Part of a small language model's weights: vocabulary 8192, biases.
Each number is 128 + 24 x the weight over its row's rms, rounded and kept within 0 to 255. Layers, rows and columns count from 0. The size above them is the row's rms in percent of the matrix's.

# layer 8 attention query, 256x224, rms 0.0519, rows 0-59, columns 56-111
size [ 86  96  90  96  84  77  77  82  82  81  81  85  81  87  93  86  87  93  87  92  87  85  87  94  89  90  95  91  93  89  98  91 106  90  88  71  85  92  83  84  94  88  81  87  79  88  93  90  87  89  81  86  84  87  93  96  96  94  94  87]
[[104 124  90 165 114 153 114 136 138 111 157 110 107 160 134 149 153 177 146 124 143 147 122 120  66 118  91  88 110 148 138 130 128 120  84 131 129 153 109 111 116 157 168 136 146 121 141  93 179 156 155 126 119  73  61 142]
 [125  71 105 142 152 127 120 132 111 147 139 113  90 139  56 110 141 133 107 140 108 123 143 126 111 107 119  98 117 120 201 115 134 108 127 138 175 113 152  56 112 156 132 132 140 143 140 120 152 123  95 153  88  76 103 118]
 [ 96 142 129  98 123 171 176 131 115  95 101 160 165 127 170 162 111 136 126 118 124 132 121 120 150 147 131 105 101 134 117 155 172 146 136 144  75 109 122 175 176 135 151 118 103 114 131 117 108 121 158 141 147 101 153 127]
 [114  98 140 147 136 127 115 144 151 147 126 126 149 166 174  97  94 133 119 125 158 150 120 145 138 110 144 179 167  99 128 162 137 121 151 111 136 112 127 200 118 108 134 136  61 143 114 123 160 150 137 113 136  97 106 139]
 [141 102 116 137 164 147 117  73 122 118 141 146 105 123  92 154  96 154  90 139 129  99 109 138 117 117 153 158 120 107 152 121 114 128 129 112 146 140 153 107 129 124 102 148 148 116 130 174 115 117 108 162 144 100 141 146]
 [160 172 146  99 144 109 115  91 102 120 102  80 141 165 141 123 128 148 125  91 104 121 138 135 120 117  80 104 166 131 120 129 129  72 105 174 207 130 141 167 131 109 136 146 108 117  98 115 137  94 101 118 120 120 122 103]
 [156 113 154 153 134 121 138 117 140  73  89 129 121 104 101 114 130 120 147 103 110 124 167 113 183 114 137 108  75  94 125  94 167  90 143  87  88 126 134 101 136 108 105 126 111 128 126 178 110 147 111 156  95  72 141 132]
 [119 109 142 140  86 107 172 118 127  77 121 142 139  96 122 125 139 118 115 104  88 130 127 131 167 153 130 117 120 108 165 107 138 113 122 113 127  71 153 140 152 134 118 111 108 170 123 128 161 132 103 145  88 127 101 149]
 [130 120 113 111 135 138  56 143 149 101 126 129 136 107 129 119 130 161 158 165 137 113 135 118 157 131 153 135 127  88 130 131 142  87 148 121 151 106 144 118 116 108 139 126 151 128 112 115 147  89 140 128 145 137 159 179]
 [124 156 142 140 126 148 167 118 138 118 150 147 154  96  98 120 148 131 175  94 133 148 113  88 114 120 131 168 103 154 138 142 150 120 124 101 140 124  81 139 143 137 131 131 133 113 136  86 155 133 152  96 108  91 146 140]
 [146 148 143 142 140 150 126 130  90 151  91 112 155 103 153  99 168 106 108 127  79 104 132 109 128 126 117 103 179 148 108 121 118 116 108 101 125 119 106 161 105 102 133 113 126  64 129 111 145 136 150 142 116 131 181 150]
 [112  88 127 164 111 151 154 156 128 100 127 115 137 139 104  90  80 148 129 123 136 107 136  93 155 192 104 102 158 127 182 106 113  88 103 129 120  73 148 109 163 141 150 105 100 159 103 139 147 135  87 127 117  80  98 174]
 [131 140 124 155 141 118 144 117 134 177 134 124 156 108 148 125 143 149 172 126 146 166 120 152 117 158 158 124 133 160 132 127 110 101 113 163 151 141 115 152 144 136 186 101 102  94 110 116 103 118 155 136 130 122 172 179]
 [101 108 154 103 103 203 144 104 113 153 121 129 147 166 115 124 106  92 131 127 153 110 183  86 119 132 111 103 126 123 183 127 129 136 135 137 166 122 131  77 107  88 148 100 151 113  96  77 103 124 167 123 151 147  92 139]
 [156 144 116 137 177 106 116 136 124 130 125 140 121 149 122 143 107 147 141 124 133 113 150 129 117 140 213 141 136  89 107 124 134 137 128 137 166 170 130  85 177 108 100 150 126 132 118 104 110 125 154 131 163  97  77  84]
 [153 138 131  93 123 114 153 154 125 138  67 179 161 130  91 130 125 111 102 115 162  52 119 117 139 102 109 128 116 111 143 123 146 127 124 123 124 111 106  70 124 126 169 133 165  98 129 127 129 113 129 121 134 138 150 110]
 [119 114 120 119 162 109 157 116 133 131 127 114 148 120 118 136 145 141 120 150 155 146 134 108 117 141 127 142 126 112 173 174 154 146 147 131 166 164 102 125 150  99 145 119  91 148 113 113 153 134 133 106 109 171 143 177]
 [143 114 114 116 143 116 150 160 119 161 103 136 143 114 132 121 147 100 126 176 125  94 125  87 125 185 132 131 153 118 156 134  96 137 152 105 144 139 112 108  94 105 111 146 137 130 164 106  82 163 158 142 113 146 141 164]
 [119 116 124 106 160 201 139 138 102 115 105 139 125 149 118 150 122 121 123  76 141 124 113 173 115 131 128 115 117 103 120 119 173 115 124 141  66 131 127 157 139 120 133 110 154 114 109 122 127 127 153 114 129 137 120 124]
 [125 136 122 127  92 157 106  70 132 134 142 152 109 151 129  97 104 104 191 107 164 127 131 133 119 142 111 151 139 109 147 100 105  98 118 114 130 143 139  99 145 170 138 106 128  92 110 124  71 107 170 144 117 109 104 142]
 [150 118 120 122  88 125 121 109 152 116 123 116  88  88  85 125  86 102 122 104 115 118 123 120 133 141 137 123 108 141 148 149  73 122 149 109 172 157 125 136 124  72  96 154 131 133  79 160 120 150 118 120  88 115 115 146]
 [155 132 179 129 137 125 101 108 137 136 124 110  99 137 119 156 113 118 127 153 125 113 112 119 147 127 133 148 122 125 131 104 127 134  84  89 148 162 109  68 119 142 115 154 185 159 118 141 144 152 139 129 160 146  96 149]
 [120 102 149 152  85 120 117 138 115 140 100 155 155 149 126 125 155  93  74  81  86 122 123 137 145  95 106 146 132 144 119  95 124 108 128 115 116 167 129 156  82 137 175 149 125 100 126  77 135 138 123 159 104 140 104 103]
 [ 95 121 115 128 140 107 170 116 145 101 108 133  99 126 180 109 139 107 118 133 152 124 143 113 121 149 137 104  85 127 156  88 109 127 119  97 173 131 132 119  95 130 126 116 129 123 124 112  59 164 170 163  93 151 187 115]
 [101 144 130 147 185  91 136 111  98 107 121 130 178 116 154 113 137 118 161 140 104 152 173  84 127 111 124 121 118 127 118 133 142 156 136 158 102 138 128  72  78 164 111 154 156 126 136 127 140 152 154 117 146  99 110 119]
 [139 132  85 132 140 113 154 112 122 150  78 157 165 144 123 106  88 110 140 122 127 110 122  93 135 142  95  83  94 125  83 132 125 130 189  95 107 131 110  96  67 182 123 135 147 164 122 132 142 157 145 128 115 134 149 154]
 [105 128 159 117 113 152 194 129 117  89  96  79 130 141  98  95 120 135 132 155  98 100 143 137 112 142  93 173 123 132 127 159 138 137  99  98 154  84  98 119  74 155 106 130 142 138 131 117  98 195 178 127 134 118 129 118]
 [ 79 110  99 148 123 137 100 119 116 136 135 107 137 143 174  78  95 146 141 150 135 142 147 160 103 159 126 103 118 104 119 134 116  93 162 126 123 105 120 129 142 155  68 165 110  87 142 114 139 160 153 104 119 130 148  92]
 [162  99 130  64 128 114 102  99 131 151  90 167 134 155 118 119 132 122 160 123 117 128 114 119 143 150 114 108 107 143  80 125 125 155 108 105 167 162 152 111 157 110 133 120 113 110 153 180 139 144 116  76 110 113 143 137]
 [113 138 152 160  93 135 126 169 166 131 151 135  90 157 147  96 136 163  80 118 173 160  90  92 104 109 110 133 126 157 152 101 128 105  94 110 170 121 145 117 187 106 124 115 153 129 148 142 164 150  98 140 138 129  94  80]
 [118 179 143 126 130 147 110 165 121 113 130  73 146  97 123 164  90 146 114 100 107 149 161 123 105 102 111 157 144 188 143 144 119 101 108 111 154  91 142 131 158 165 158 130 107 131 103 130 140  74 152 106 172 100  74 114]
 [153 137 123 143 142 148 128 144 135 132 122 130 105 142 108 123 136  99 131 125 195 142 114 161 139 136 128 116 146  95 108 129 134 123 135 110 124 108 102 155  78 157 143 130 178 148 119 172 135 117 128 151  88 157 109 151]
 [ 97 154 144 126  95 116 158 133 121 117 116 117 132 102 160 132  95 118 122  94 113 175 123 145 141 122 128 129 135 114  74 144 147 151 147  71  96 101 108 188 153 115 146 131  78 100 126 104 109 108 142 133 147 142 135 163]
 [111 170 121 139  95 119 115 169 132  87 119  98 111 134 182 120 118 129 106  94 148 143 119 178 125  99  81 117 104 137 113 127 142 146 110  96 131 115  90 136 143 143 146 140 114 121 149 136 156 111 127  98 173  94  89 145]
 [157 109 137 128 174 161 113 111 131 135 159 169 113 143  99 152  91 125  83 138 144  81 112 122 108 126 126 164 163 127 109 133 123 166 167 137 126 128 140 132 119 115 118 123 146 124 101 120 103 143 103 137 103 148  96 107]
 [118 103  80 115 136 178 114 127 133 162 147 126 119 156 110 103 106 131 124 151 135 124 120 105  98 193  86  82 131 138 125 136 115 149 174 140  83 174 128 112 147 121  86  93 138 154  99 129 161 101 100 139 156 165 152 157]
 [131 125 107 170 113 126 144 144 126 130 113 101 104 133 118  62 108 147 101 102 116  96 151 147 113 108 127 122 100 128 185 132 145 122 111  81 156 110 136 105 125 128 157 104 108 141 144 139 140 126  94 150 135  50 124 144]
 [140 129 125 132 133 140 103 142 121 133 151  98 171 171 138 161 135 149 137 121 135 112 113 161 116 162 149  70 133 123 150 186 146 171 155 124  84 181 141 143 147 164 161 152 139 109 101 132  89 130 166 125 166 180 120  95]
 [ 84 165 131 170 144 135 133 149 103 160 157 109 149 106 147 104 129 152 103  93 127 139 104 156 104 157 119 120 146 137 103 152 145 141 133 143 132 126 129 148 141 161 156 154  80  94 154  86 158 113 130 102 168 148 126 163]
 [140 189  78 123 136 103 100  84 131 124 139  91  84 118 129 125 137  90  77 137  85 159 133 134 122 131 138 131 154 131 120 160 111 149 126 152 120 181 102 132 133 164 128 133  81  98 126  71  75 115 103  79 146 144  83 122]
 [113 152 140 108 143 134 145 136  90 113  99 119 148 143  92 134 174 111 121 179 142 130 129 145 121 130 121 126 112 136  97 151 106 114  97 147 154 113  93 134 100 123 106  78 151 110 108 141 122 127 138 134 127 137 140 107]
 [160 175 152 113 138  95 184 142 126 115 143 129 112 141 134 109 117 113 105 132 163 136 132 149  98 118 125 127 174 133 159 158 121 123 126 143 133 165 115 124 138 124 105  98 140 172  97 121 130 126 129 135 132 138 147 111]
 [156 110 113 126 125 132 157 138 133 127  99 159  87 122 107 160  97 109 110  97 161  93 135 132 132 125 164 140 111 102 172 128 129 121 100 106 123  91 164 109 110  63 121 118 128 102 131  84 133 155 132 158 107  73 174 145]
 [ 83 141 134 111 125 157 135 158 142  93  90 145 174 100 183  86 144 124 162 150 111 130 141 137 120 150 115 106 125 125  94 162 120 138 119 130  97 153 128 132 151 140 143 107 156 145 126 137 129 114 130 102 165 166 152 164]
 [143 136 124 158 124 149 138 145 140  92 132 166 148 137 144  96 111  99 139 148 122 103 123 130 155 123 142 128 159 128 109 113  94  83 122 156 109 123 157 168 125 141 114 180 129 158 147 139 136 132  98  78 108 150 156 117]
 [120 131 111 117  83 120 125 114 129 103 142 143  79 148  96 130  65 147 136  99 136 133 105 150 153  77 110 150 120 132 109  74 137 142 142  92 152 177 144 158 144 146 106 159 118 139 146 124 128 115 104 141 154 105  85 127]
 [149  99 127 122 122 125 109 144  96  78 139 153 113  72 133  93 102  98  98 117  94  99 148 157 137 112 112 128 125 100 112 106 127 113  80 131 136 133 137 144 109 178 127 143 123  95 116 133 133 133 115 173 112 103 100 121]
 [152 167 103 131 103 127 105  60 130 121 123 153 158 122 119 107 128 146 140 157 142 121 136 111 121  94 134 102 132 120 123  91 123 118 134 137 108  72 104 132  97 128 102 134 143 166 129 152 149 138 102 131 170 138 105 112]
 [138 121 146 118 122 120 145  97 112 156 123 131 137 111 120 167 140 132 117 114 148 106 121 169 123 140  77  95 118 147 159 128 138 174  95 150 126 108 147 136 134 121  90 173 148 114 164 104  82 144 119 185 127 139 121  88]
 [ 94 136 119 170 138  79 160 126 118 157 146 171 166 134 157 148 159 142 138 137 187 117 134 168 183 147 108 162 119 118 127 119  84 121 107 135 117  95 142 177 125 122 138 136 144 136 112 126 164 127 128 117 206 129 128 127]
 [140 138 165  90 130 151 121  94 174 108 129 110 110 123 182 112 116 120 179 146 153 137 108 118 126 127  84 131 105 133 184 133 158 167 126 118 114 110 161 143  74 149 158 122 121 133 152 148 133 132 144 182 130 149 127 125]
 [114 161 102 142 146 146  96 108 118 144 160 164  76 145 145 129 119 127 123  80 130 122 153 105 177 153 138  92 137  93 120 146 120 134 150 113 149 158 172 129  88 148 128  86 149  95 119 141 132 127 127 155 142 127  99 139]
 [133 179 139 104 105  96 136 103 102 126 111 154 136 123 166 118 143 143 139  74 126  75 144 104 119 143 119 101 109 192  89  81 129 141 125 140 131 153 149 125 142 107 101 141 136 114 147 117 180 170 117 144 136  90 169 120]
 [121 159 118 127 123 126  98  96 107 125 103 139 121 136 111 132  98 115 109  92 136 136  76 143 105 125  91 113 121 155  92 120  84 135 158 172 145 162  71 136 169 127  98 128 133 106  74 162 134 111 121 149 157 123 136 124]
 [117  94 180 108 143 113 144 114 125 160 146 131 126 120 142 135 124 122 152 106  96 103 127 102 109 141 117 167 137 140  82 138 110 115  89 183 113 176 125 149 185  64 165 161  90 124 102 157 142 141 134 150 163 153 170 167]
 [106 140 138 129 117  91 188 142 125 118 142 115 113 135 175  90 143 121 118 115 108 128 143 154 123  96 118 116 127 123 120 108 154 138 126 107 125 125 142 105 123 168 143 121 127 101 113 138 149 129  96 120 161 114 124 145]
 [ 91 155 151 154 109 106 102 111 103 168  94 128 136 162 109 153 144 114 113 109 113 105 128  98 148 147  78  98 142  96 126  93 131 146  98 101 104 130 146 108 137 112 108 167 159 147 122 146 114 159  73 129 138 148 127  98]
 [135 136 156 122 174 145 144  70 109 130 159 121 116 113  79 133 135 170 127 106 106 108 138 140 148 128 114 156 124  97 133  96 105 131 137  79 140 129 119 109 149 106 120 117 138 133  99 146 106 144 164 104  91 127 145 110]
 [155 112 160 118 162 161 148 108 105 114 112 161 162 134  95 142 152 137 111 131  89 138 116  80 121 114 129 140 148 164 145 141 105 104 164 133 125 127 117 103 150 126 143  99 119 118 156 143  94 142 147 149 179 115  87 110]
 [126 100 113 108 115 133 184 154 121 134 149 153  98 155 106  81 139 124 153 156 117 114 136 150 176 135 146 151 129 126 178  96 119 154 149  96 118 144 115  91 123  85 132  99 148 120  97  96 135 164 132 101 124 102 122 134]]
# layer 8 attention key, 256x224, rms 0.0516, rows 0-59, columns 56-111
size [105  88  90  85  81  84  86  91  89  89  88  86  84  91  96  83  97  95  90 107  83  93  88  89  91  90  90  88  92  85  91  91  91  96  90  94  92  87  84  92  94  93  85  94  86  82  89  94  94  98  92  91  89  91  90 102  94  88  85  90]
[[129 132 126 114 169 131 113 102 132 172 122 142 161 150 124 147 161 158 135 177 174 153 122 138 100 154 122 173 100 150 133 138 137  92 119 135 123 161 131 108 155 148 152 128 155 127 122 117 175 126 157 108 154 141 121 119]
 [ 57 119 140  95 137 106 113 144 129 140 152 110 153  93 111 100 133 140 147 153 133 140 114 135 128 153 106 123 159 149 157 131 119 145 126 117 115 153 113 152 160 173  81 115 125 150  94 182 105 125 128 110 116 147 146 110]
 [119 122 158 156 158 123 125 125 155 156 114 131 206 192 131 124 155 140 129 119 108 139 144  83 142 122 140 153 139  82 122 112 142  82 123 145 102 135 106 120 117 123 112 142 162 101 105 119 135 152 134 153 108 147  98 179]
 [190 168 150 136 131 129  97  76 142 114 138 121 156  94 142 126 125  99 171 107 112 119 125 119 170 158 156 133 120 108  77  96 164  96 125 125 119 166 108 111 117 191 113 135 146  78 128 115 103 119  80 131 145 150 116 146]
 [134  94 145 120 153 110 110 106 121 123 139 105  81  85 109 116 108 119 103 158 135 128 162 169 100 150 127 118 166 139 149 141  95 132 133 179  80 123 109 125 154 152  87 139 114 157  83 141 144  82 135 107 117 121 118  93]
 [171 110  98 128 120 103 139  85 114  95 149 195 128 135 158 111 134  85 121 103 103 134 137 130 110 145 132 143 140 146  90  98 132 128 150 137 132 116 104 125 141 119 137 158  85 125 100 143 145 130 122 102 155 138 126 139]
 [119  98 109 100  77 141 168 129  98 143 145 139 130 103 129 119 104 130 117 160  81 136 148  97 115 137  87 159 127 125 147 103 110 126 109 167 123 124 134 105 152 140 153 145 148 145  83 159 132 147 164 135 113 129 145  96]
 [134 129 115 142 125 167 161 131 155  96 125 108 164 139  76 143 125 161 160  94 141 101 135  72 112 154 152 126 143 139 134 172 142 124 142 109 150 134 143 101 125 125 151  88 124 132 184 167 147 147 139 130 155 162 179 125]
 [116 180 181 133 166 161 148 122 173 126 130 113 199  99 107 123 100 167 104 162 128 164 110 125  83 127 131 147 128 132 105 101 129  88 115 164  85 117 138 130 120 156 162 100 141  97 180 130 167 148 133 123 122 194 121 124]
 [122  98 154  93 141 120 118 159 128 176  94 138 117 191 112 130 137 171 104 133 139 111 128 154 128 131 137  66 147 139 115 131 118 138 106 146  94 133 124 139  82  88 118  93 123 125 119 168 144 124 107 154 120 121  91 165]
 [106 135 127 142 108 154 136 128 161 129 132 128 118 145 154 164 109 121  87 112 123 128 140 112 121 152  91 104  97 120 137 108 153 101 129 117 164 130 119 161  71 109 146 134 128 173 152 129 133 132 139  99 229 130 179 166]
 [153 125 138 146  99 109 123 144 143 148 153 124 154  91 190 143 153 122 136 169 142 100  85 176 134 179 134 147  94 122 152 144 175 143 153 147 114 154 112 139 168 118 117 152 136 109  98 178 125 134 142 123 128 111 178 171]
 [138 103  99 115 115 124 127 125 128 115 111 103 177 151  87 166 152  90 165 115 141 108 128 115 129 102  92 141 124 150 140 149 155 125 178 130 147 135 131 138 117 133 113 158 152  57 137 100 115 164 130 153 132 163 114 146]
 [115 111  97 196 142 129 119 144 152 105 132 120 116 165 122 115 120 174 137 136 152 119 137 149 106 135 205 166 138 111 103 124 144 146 124 111 133 113 144 133 110  87 118 138 110 146 138 158 112 107 159 138 166 117 131  91]
 [107 121 122 138 121 128 114  99 124 116 141 113 188 166  98 149 143 150 173 136 149 157 119  61 152 151 108 121 144 158  92 109 144 126 149 135 109 163 141 105  97  79 132 133 160  99 158 104 161 139 159 147 130 116 112 152]
 [139 156 107 148  90 107 117 122 111 139 170 128 128 149  95 141 132 116 124 141 122 115 128 159 167 139 142 105 130 137 121  97 117 153 149 133 105 113 145 148  86 143 130 152 108 155  86 100 110  88 149 129 127 138 106 113]
 [153 123  85 131 122 119 130 103 125 139  97 132 157 113 139 118 143  84 122 182 116 160  94 131 149 106  95 101 164 158 142  90 122 110 127 137 123 144 161 133 118 149 141 186 121 128 121  98 107 146 134 107 167 140 121  90]
 [ 98 129 119 123 127 146 125 105 104 127 134 105 106 135 113 128 100 111 138 161 130 123 107 111 131 176 145 133 152 122 113  85 138 175 119 131 103 180 108 146 158 117 126 149  95 125 145 154 139 120  89  93 128 176 109 127]
 [ 68 152 140 127 150 115 157 150 116 169 191 110 136 100 138 135 109 143 156 158 155 124 120 161 145 140  69 130 136 157 140 163 127 175 136 148 150 125 156 124 142  98 117 151 161 142 124 131 108  86 126 144 152  98 132 109]
 [109 129 134 179 101 127 158 163 106 129 150 151 207 125 162 186 123 146  93 136 124 164 117 104 108 144 150 157 114 110 107 138 177 129 134 126  83 152 149 144  96 125 148 103 133 130 130 131  87 164 118  86  94 149 147 137]
 [131 112 121 162  93 135 139 123 118 116 116 122  95 147 122 119 155 120 155  88 136  99 147 105 139 158 195 120 148 151 175 171 131 122 134 109 100 137  57  93 137 173 125 145 134 134 120 100 119  93 113 152 110 100 106  93]
 [125 122 124  64 147 150 123 140 108 140 149 141 138 112 114 118 178 124 124 136 146 141 153 127  98 126  71  92 142 167 121 166 107 153 138 182 103 161 142 138 149 168 120 130 128 153 115 155  98 132 104 123  95  78 114  94]
 [143 129 171 172  94 128 157 122 145  90 135  90 131 102  90 169 124 180 170 121 116 112 113 105 170 166 159 123 115  82 129 163 127 103 180  97 167  87 134  98 139 144  94 133 160 135 144 104 116 109 121 128 125 105 108 130]
 [142 130 157 113 125 165 125 132 139 125 125  70 101 174 147 147 107 125 140 132 108 142  93 132 138 163 135 134 140 134 126 109 146 162 136 140 119 148 118 108 123 111  83 135 101  87 154 141 141 117 106 130 116 156 114 202]
 [185  94 108 156 136 139 130 167 109 115 171 191 138 125 121  81 115 103 134 133 119 132  88 125 108 123 164 136 146 120 121 109 106 139 140 104 129 116 146 154 143 133 129 129  82 111 156 166  99 144  87 135 116 133 113 128]
 [141 100 141  94 138 100 151 181 153 106 122  96 123  74 133 130 101 130 143 166 105 110 145 169 138 161 131 155 136 138 136 120 141 121 118 147  61 124 171 109 140 143 124 167 110 159 147 109 115 111  94 146 154 112  96 141]
 [177  82 115 164 122 112 107 159 101 131  84 114 115 121 145 107 117  95 124 161 160 124 134 117 134 124 110 132 122 144 137 171 157 143 153 154 149 150  99 101 104 115 142 121 137 146 144 169 126 164 118 131 112 148 130 134]
 [113 112 123 121 156 150 164 118 166 123 161 134 122 124 126 137 101 145 158 166 141 133 142 149 128 136 173 154 123 147 151 135 109  97 152 127 147 122 115 109 133 111 116 116  99 137 117 159 106 128 156 123 107 196 113 132]
 [130  67 132 111 119 104 117 141 160 142 129 146  87 150 157 142 137  91 148  93 114 110 200 164 129 109  99 165 140 123 139 101 111 125 123 138  89 110 147 118  95 161 142 159 101  76 142  97  78 134 104 121 124 138 139  87]
 [126 112 117  75 169 122  90 108  94 122 110 167 144 104 157 136 153  87 136 131 101 129 163 164 126 148  99 138 105 127 115 144 121 141 118 154 139 129 119 114 104 183 105 114 142 103 162  91  98 125 129 100 130 139 159 146]
 [155 102 113 148 118 151 149 119 122 173 208 162 107 121 155 126 179 130 163 139 115 140 103 161 107  91 125 103 111 136 118 120 104 176 153 120 141 149 103 163 131 145  96 153 150 125 109 123 149 118 147 104 161 107 138 159]
 [147 126 107 136 111 147 142  98 133 118 106 133  87 118 131 111  90 114 132 162 104 127 144 144 153 143 126 173  92  98 162 125 100 168 160 134 114 119 111 119 139 138 129 122 140 147  99 116 110 147  84 157 135  99 102  99]
 [174 127 118 190  86 131 141 157 134  96 116 151 161 134 123 171 142 130 153 105 124 128 146  92 131 109 159 110 105 112  89  89 133  92 139 139 131 124 137 116  77 117 171 108 168 103 145 116 115 148 129 128 134 108 140 126]
 [120  91  73 135 185 118 137 130 110 114 140 173 155 135 100 129 177 113 117 158 101 163 142 162  84 142 124 155 106 129 133 157 165 115 145 127 165 146 115 112 149 166 132 112 115 113 132 204 130 134 163 132 131 140 111 127]
 [108 156 130 132 111 122 130 123 127  72 112 155 160  82 107 129 123 163 117 126  86 189 134 149  97 146 108 138 146 104 155 123 147 115 147 150  95 118 147 139 123 152 128 155 127 148 135 180 131  88 164 151 127 115 156 128]
 [112 115 132 123  99 134 126  94 117 151 148 168  86 112 168 112 136  94 138 113 106 111 163 158 168 122 149 141 161 140 104 137 124 130 147 127 135 133 118 153 177 166 104 182 111 112 118 118 115 135 103  94 160  94  71 128]
 [103 124 136 136 120 126 126 133 131 134 155 165 165 149 117 122 135 113 162 130 178 151 149 111  95 112 100 187 106 120 164 158 137  80 137 127 112  81 110 177 149 115 113 148 131 114 124 142 180 113 148  92 137 168 136 101]
 [112 131 179 130 116 139 146 147  92  96 128 150 107 132 144 106 105 169 163 105  54 123 105 125 118 120 100 120 158 139  54 124 121 114 106 149  98 117 128 140 128  93  96 148 141 146 118 136 113 132 103 130  74 113 124 143]
 [133 111 122  98 156 134  87 148 144 167 129 132 113 138 149 115 138 158 130 185 158 179 113 113 130 136 145 150  92  84 135 125 115  81 117 135 146 158 109 124 112 130  94 162 150 161 110  92 144 135 140  99 146 111  93 123]
 [132 144 142 137 117 173 117 153 126 117 110 154 143 126  91  83 134 144 138 169 120 136 136 110 123 123 159 159 128 150 166 144 103 118 157 122  84 137 140  53 149 129 141 160  95 145 136  75  81 122 120 107 142 114 125 124]
 [137 133 126 157 126 149 165 160 135 132 153 128 140 115  96 113 119 145 121  82 163 117 117 149  99 173 132 115 149  76 154 146 126 160 172 146  98  73 126 118 127 126 147  77  94 164 189 117 142 128 133 130 114 156 144 119]
 [114 202 154 137 149 132 135 139 127 114 110 137 144 139 111 168 144 182 120 122 122 111 140 142 119 117 118 122  88 153 128 176 126 136 163 147 126  77 124 130 131 107 125 131 101 119 158 111 158 145 129 170 125 127 123 137]
 [126 131 121 142 135 124 118 134 121 148 116 122 126 150  93 139 157 146 159 131 110 103 139  68  77 133 143 132 148 159  94 116 132 143 144 122 109 125 129 106 105 160 139 122 110 169 151 151 165 117 115 127 158 130 175  75]
 [136 181 147  95 124 146 162 149 134 104 156  51 163 154 177 107 112 139 131 129 114 114 143 150 143 125  92 105 118 146 108 142 104 145 121 147 155 132 151 111 103 154 129 129 103 173 186 129 116 154 107 134 187 136  90 120]
 [124 105 125  94 142 153 143 166 130 157 129  97 140  93  97 100 143 127 114 102 147 164 119 149 133 109 122 116 115 136 142 159 109  90 146  98 161 153 124 149 113 176 112  79 114 112 129 114 120 108 117 102 148 111 110 150]
 [131  79  98 152 135 125 137 169 131 134 135  92 159 139  51 115 125 125 139 145 102 167 123 121 143 132 136 156 131 162 173 125  81 104 127 138 102 144 124 122 101 166 114  93 130  69  89 100 106 136 123 123 109 110 120  89]
 [164 142 120 153 115 109 136 167 135 110 133 103 132 134  97 158 148 120  66 144 179 137 130 112 124 117 123 118 122 215 174 133 130 136 134  97 130 135 157 102 113 150 178 116 132  93 138 149 138 124 172 164 155 141 136 106]
 [150 146 123 188 115 106 135 131 142 157 108 123 145  98 129 149 106 102 140  98  86 125 144  89 125 118 144 159  92 154 114 156 135 137 133 135 150 137 140 141 177 137 140 136 142 111 133 139 111 128 114 116 157 104 145 120]
 [129 142 102 158 124 148 113 179 114 115 129 161 129 145 107 123 135 148 133 133 138 126 133 121 140 150 180 168 126  91  84 113 126 184 149 130 102 162 111  64 169 138 104 108 147 157 110 166 128  93 142 182 140 154 169 114]
 [134 125 142 114 122  86 100 122 147 105 137 137  98 102 141 144 136  84 153 118 120 107 105 146 127 145 129 131 116  90 112 154  99 112 110 123 115 168  93 153 156 118 112 181 154 135 174 164 127 125  64 108  99 105  83 140]
 [ 97 141 132 145 110 119 115  87 119 108 185 146 126 113  96  72 116 114 151 129 116 129 151 193 136 109 148 138 137 166  92 171 112 140 175 147 118 199  99 122 137 121 137 156 125 131 109 148 139 141  82 125 165 137 139 130]
 [139 112 141 114 130 111  87 132  99 106 152 114  81 166 123 141 125  99  72 139  68 178 119 142 121 147 123 146 152 126 153 134 137 114 113 129 180 118  90 128 128 130 153  99 129 167 137 106 122 120 120 143 139 126 153 124]
 [113 115 127 119 106  96 110 163 186 131 133 143 150 123 113 122 132 139 132 141 133 114 119  97 117 122 172 126 102 115 126  98 197  73 124 109  98  97 159 139  91 147 130 122 139 139 167  95 103  75 126 148 150 165 135 125]
 [144 134 142 116 135 121 131 127 135 123 180  69 171  62 130 118 131 119 111 162 116 117 126 125 133 135 129 128 147  97 163 143 106 141  98 140 100 104 194 112 149 171 102  98 163 163 181 139 130  77 120  93 174  88 142 115]
 [121 156 120 100 135 122  90 135 132 120  96 116 183 137 107 118 113 105 130 131 137 114 128 166 136 163 104 119 155 149 134 152 127 151  99  91 107 173 104 165 154 153 164 111 154 181 131 128 141 159 130  97 128 141 123 102]
 [ 92 102 133  92  98 156 125 141 128 125 109  92 120 145 157 116  67 102 148 137 132 150 145 136 135 106 138 117 126 181 149 151  67 128 161 111  91 150 146 129 130  66 152 164 113 123 137  87 139 103 137 134 175 138 136 119]
 [130  69 131 113  90 137 167 118 145 128 104 166 170 114 105 117 143 119 149 102  81 173 138  87 136 121 168 119 104 157 144  90 159 132 136 176 125  98 107 141  92 124 172 138 142 112 169 106 117 124  85 126 105 134 154 152]
 [ 97 113  82 145 100 134 171 181  88 126 109 145 141 160 138 117 151 101 142 138 187 102 162 158 117 121 182 145 152 115 142 103 146 112 126 152 113 178 103 139 133 156 117 130 140 133 161 127 128 131 150 134 137 121  78 112]
 [151  93 124 167 109  95 115 127 126 109 139  86 132 138 102 106 165 162 141 115 151 116 154 157 123 169 149  67 116 108 130 121  97 147 164 113 120 177 122 142 121  99 105 180 138 109 124 134 142 136 137 107 131 106 100  98]
 [141 127 103  96 155 141 131 187 100 122 103 122 168 133  93 121 159 124 140 110 126 171 153  91 126 129 119 138 160 104 127 151 139 128 134 145 148 159 157 138  68 120 119 122 109 124 179 178 139 119 127 130 141 140  99 129]]